Weights of a small GPT-style language model, trained from scratch on English Wikipedia: normalized queries and keys, a variant of SOAP for these matrices.
Each number is 128 + 24 x the weight over the matrix's rms, rounded and kept within 0 to 255. Layers, rows and columns count from 0. Numbers have three digits each.

# layer 3 attention query, 64x96, rms 0.224, rows 0-14, columns 0-95
132138084123109108127156118072113062157117119102137126142092160124113119154129155131150135132148140111149160101133126129113102129151132143134126097111109110122097128187109097147113112103125152139119169132118098129135101176132117111140127140122141124113140115099141136133143128132135130122
163123132092162099173102198071151088126151107061157115119137133137101149097150136152126134210154149159105121140174134173157138080112117086166100123156113151120149118145176100190092141165179176113081144062186095172222071152131140134089126156133155108068152114130153170110149098107202101099
087122181197134124135121163112147098076116079120094158137188135088140141142116105118119123097101112117093134091106120087102115164130132144126111134156112130140128078113126150090102154080144140168163098121088167146089162096109119115114172136125111177117130097101105140148133144158102144112
145129145097134119153096170117164136132151142120130143125143126171127133098142102131112119164067129161141119105155143138118165084095169120156107147162139149109120159110174105146170155136154106114127142111133104109129134117131106156133142164162089114090108121135092113104142110083164091133
143101094091136085139100130138136117135144156124139129147125108153127145118156131127126144119110137157122102094103116151139147105117151122150124110126100129129123113123140129124151159138158097146166139153158116133122134107156109115126143120165149109133122138119110110098141133094150150129
116149129095150100114075078164157163168148152162139175155165070137121121127131106102117154071111120115124108095095121166137142132098159115113138133116141145130131102133136148111182130124145110148185135140167121145124121072121150102124133085133132109175126143148120093128117143113133139111
154122131100119096168158157128088094117047133114123132145066119098097120133128145124123128118130153119126120156122117120209117119150091122122155120154093111109126102131112138098116144150124169138175071142147131121098127116141139125138144112127083142103173073084133134092148136153146131110
125107153146156162166160156120155115104126095111128123114136177106133138132159137128117107175122103125114137160160121096125111146112129130130135125130155102121143132134110150157066107106111101130081119092093137137166116155093104141174154182100098113118141127136138158125160100140111139126
101140120152084106124128129122090128125092162129148133147157118133114125126177169148147140124139146099125122127121143090152147136128063159125109149133121144113114128157108143092160152099117121167160132112087148080079085149173148092148111113121111105170080107103147156110123132155125141115
144147127170122114119079099157122150138125105141143125131115142116123101101183157138125132106095140125083128129157144118127121100105142131173148126126099100092126169123124100165114165152117170109040107092147149141198142178109118128079105206137087143087139125120164133159122147106132104109
101125151120153148131143115135106153138176114130119110122098110123133132101078134127101164141131109116109138142126134149131130111122124121160157117147138135174141133154151167144125114118115121143095158117130107122170097133098124102107100153129151093125090147136124141137171141131102139146
113164151123103103137096088081140115111137132127133145112118138126128151107128140119125110073092116120135133095168107106142125151113145148117103118129163129124105120158094150160135125119161102130095132129140121183170092100121139111136130100087115121137138100145168152141098119141146081091
128131154119113137100119116128120167152123161143136118101101099151168166105142136138147144095130132125159115127128124143093111150158117136132095111147130104100125150072133144156138141113103107129139148119126157124157146122150170165148144117091152099144143162180139112149130128108092166095
147086175172139149162116160112181085135107125124146150122123131103133116147144133115135139133129146137107128099115117113122120125108171141102104117181134142126152087103121117159119176138111153144155137098128123141183130135109120130140145177120116114134154162127101135126145130084125144118
158114109113101141108193107164119115125062163140106132148065138128120104153088118150149130131142161105160137155085112135144112134166119097105184139093132082102098128147105136082091134149117117119151112191101149105072143113172096123180136108119117172153160101097143114119082112125083154169
# layer 3 attention key, 64x96, rms 0.216, rows 0-13, columns 0-95
149111127121130145149119156154137140088093121156124131162150167128144145118112125120132072141105146168142111173111113125139135149129122137151132158162169129113131159138137165146143124156127127155124161150154128076145115106123132170084118132090139153108134113128141107096080132071118111142
116173080128194149127154152136128159140186086170100105115175144103092151128193100149128115152076110101075099092151128123095127141131127120129125149123128138172165137137168109082152170111115110066181106125141124154118100162102125101128111087153153143148124128163092093151078096141138116121
111127191132076121121089113095107100091089140136137117144140132150164162115104152124144132138144136131154144140113131133154129098142137140134124105176139106117126149122095197172101089142104151182115171122107131119133143089149133137124135140104135106107133092162144131109155151108120121086
144147113056158179131159132142173192191131138172121139150154130145094088098125081132114097144090116115116148129094113113129168085096108133147156118105135171114164180156140103109101149123150100114178124121065157100118143158134095103135107124169108140145148190120090099164165129134145153186
128149110100098161099122106145160152160135120147131127128141121126096121126114106142123130158131143143154158119094118127094116144105104117131154118116127146144138159163142137100077160146120109152165140123122137113099168132115099115183133113194127124165095160134113118139157129119122130163
147135130122116120126113156114161170121144123164122132139167119126134101107149089149103116165138146132127126150099099130130174138131136068113169106133133161127122138177154147104115137113141120140133097126116164154116166146116115114177100121163105162167130135171092085117091108116146129159
148079152127078073095139130107129076104063089080085123123111124149119148160124177106160157134166118151180157093109133116142078106148137129121112155144065077169079062093109148164095144155114141128080149157134093141189111128149129141121167149115130117137094090136120203092157153108067088107
144145112072174143142164119113105093169140115078110134117109152118158143137103121126149109117157138157131128123127127144105097161119138174109107139112170129115099140125106128152147092144110150147098132109151150078162104142112127158093115159104130125107117139068063128108115136143122099154
147141140186091126093120117145116147065160098182111115145149122171143166145176133143096158171174068127137108106116128111107152145118165111116109132152085091196135074111156145081101150142092110117138103145155106164133170117163059123131171114120112127201125125135122132080127146076120089063
142134145141148103097158111149152093082102153144108118114137138102102144142140143161124145118144113142127099091116086140117114107108118144135145116162122141123124121145077101125167176147118134166098129112135128139117091122113137154140129122091084125121168106125119114122136134149142141136
160139131149187111144134112152131121115121114086160154148126142124091131129140123128109133144142124127121126088139113148128128130113150145105106111121140127120139130100133126124115148168142137138131138118103115107136139120093109112101121163111117120138149140138101142113165151148121109104
112135112181136113155123131081122096129173121120156108074093143155114155152144131143132156080136126088131136104152144110164107120155182149093131103162096123103109111123092128138162146110105120083137148129172129132157099114136153114114105096112095109162093110123126104160078131121141101082
125119082123149107175126119129135079123131115083132148131099161097125141159102126110140118107143120140114133137117124122131145127110132146151126103127122078135100110132107105146132101166118131141102136175132122100162100141097122144113151149136103149063085118112120152112122149160140134135
156105126110142132152132158134163125125104118092109122140133153130143165107134137110135102187143140147111137126136118155163129114124119136135106119142072136175120140122130120137110119128111117111131168102159152122224123115121132142103149134119149145110116128142140125101117151085130128123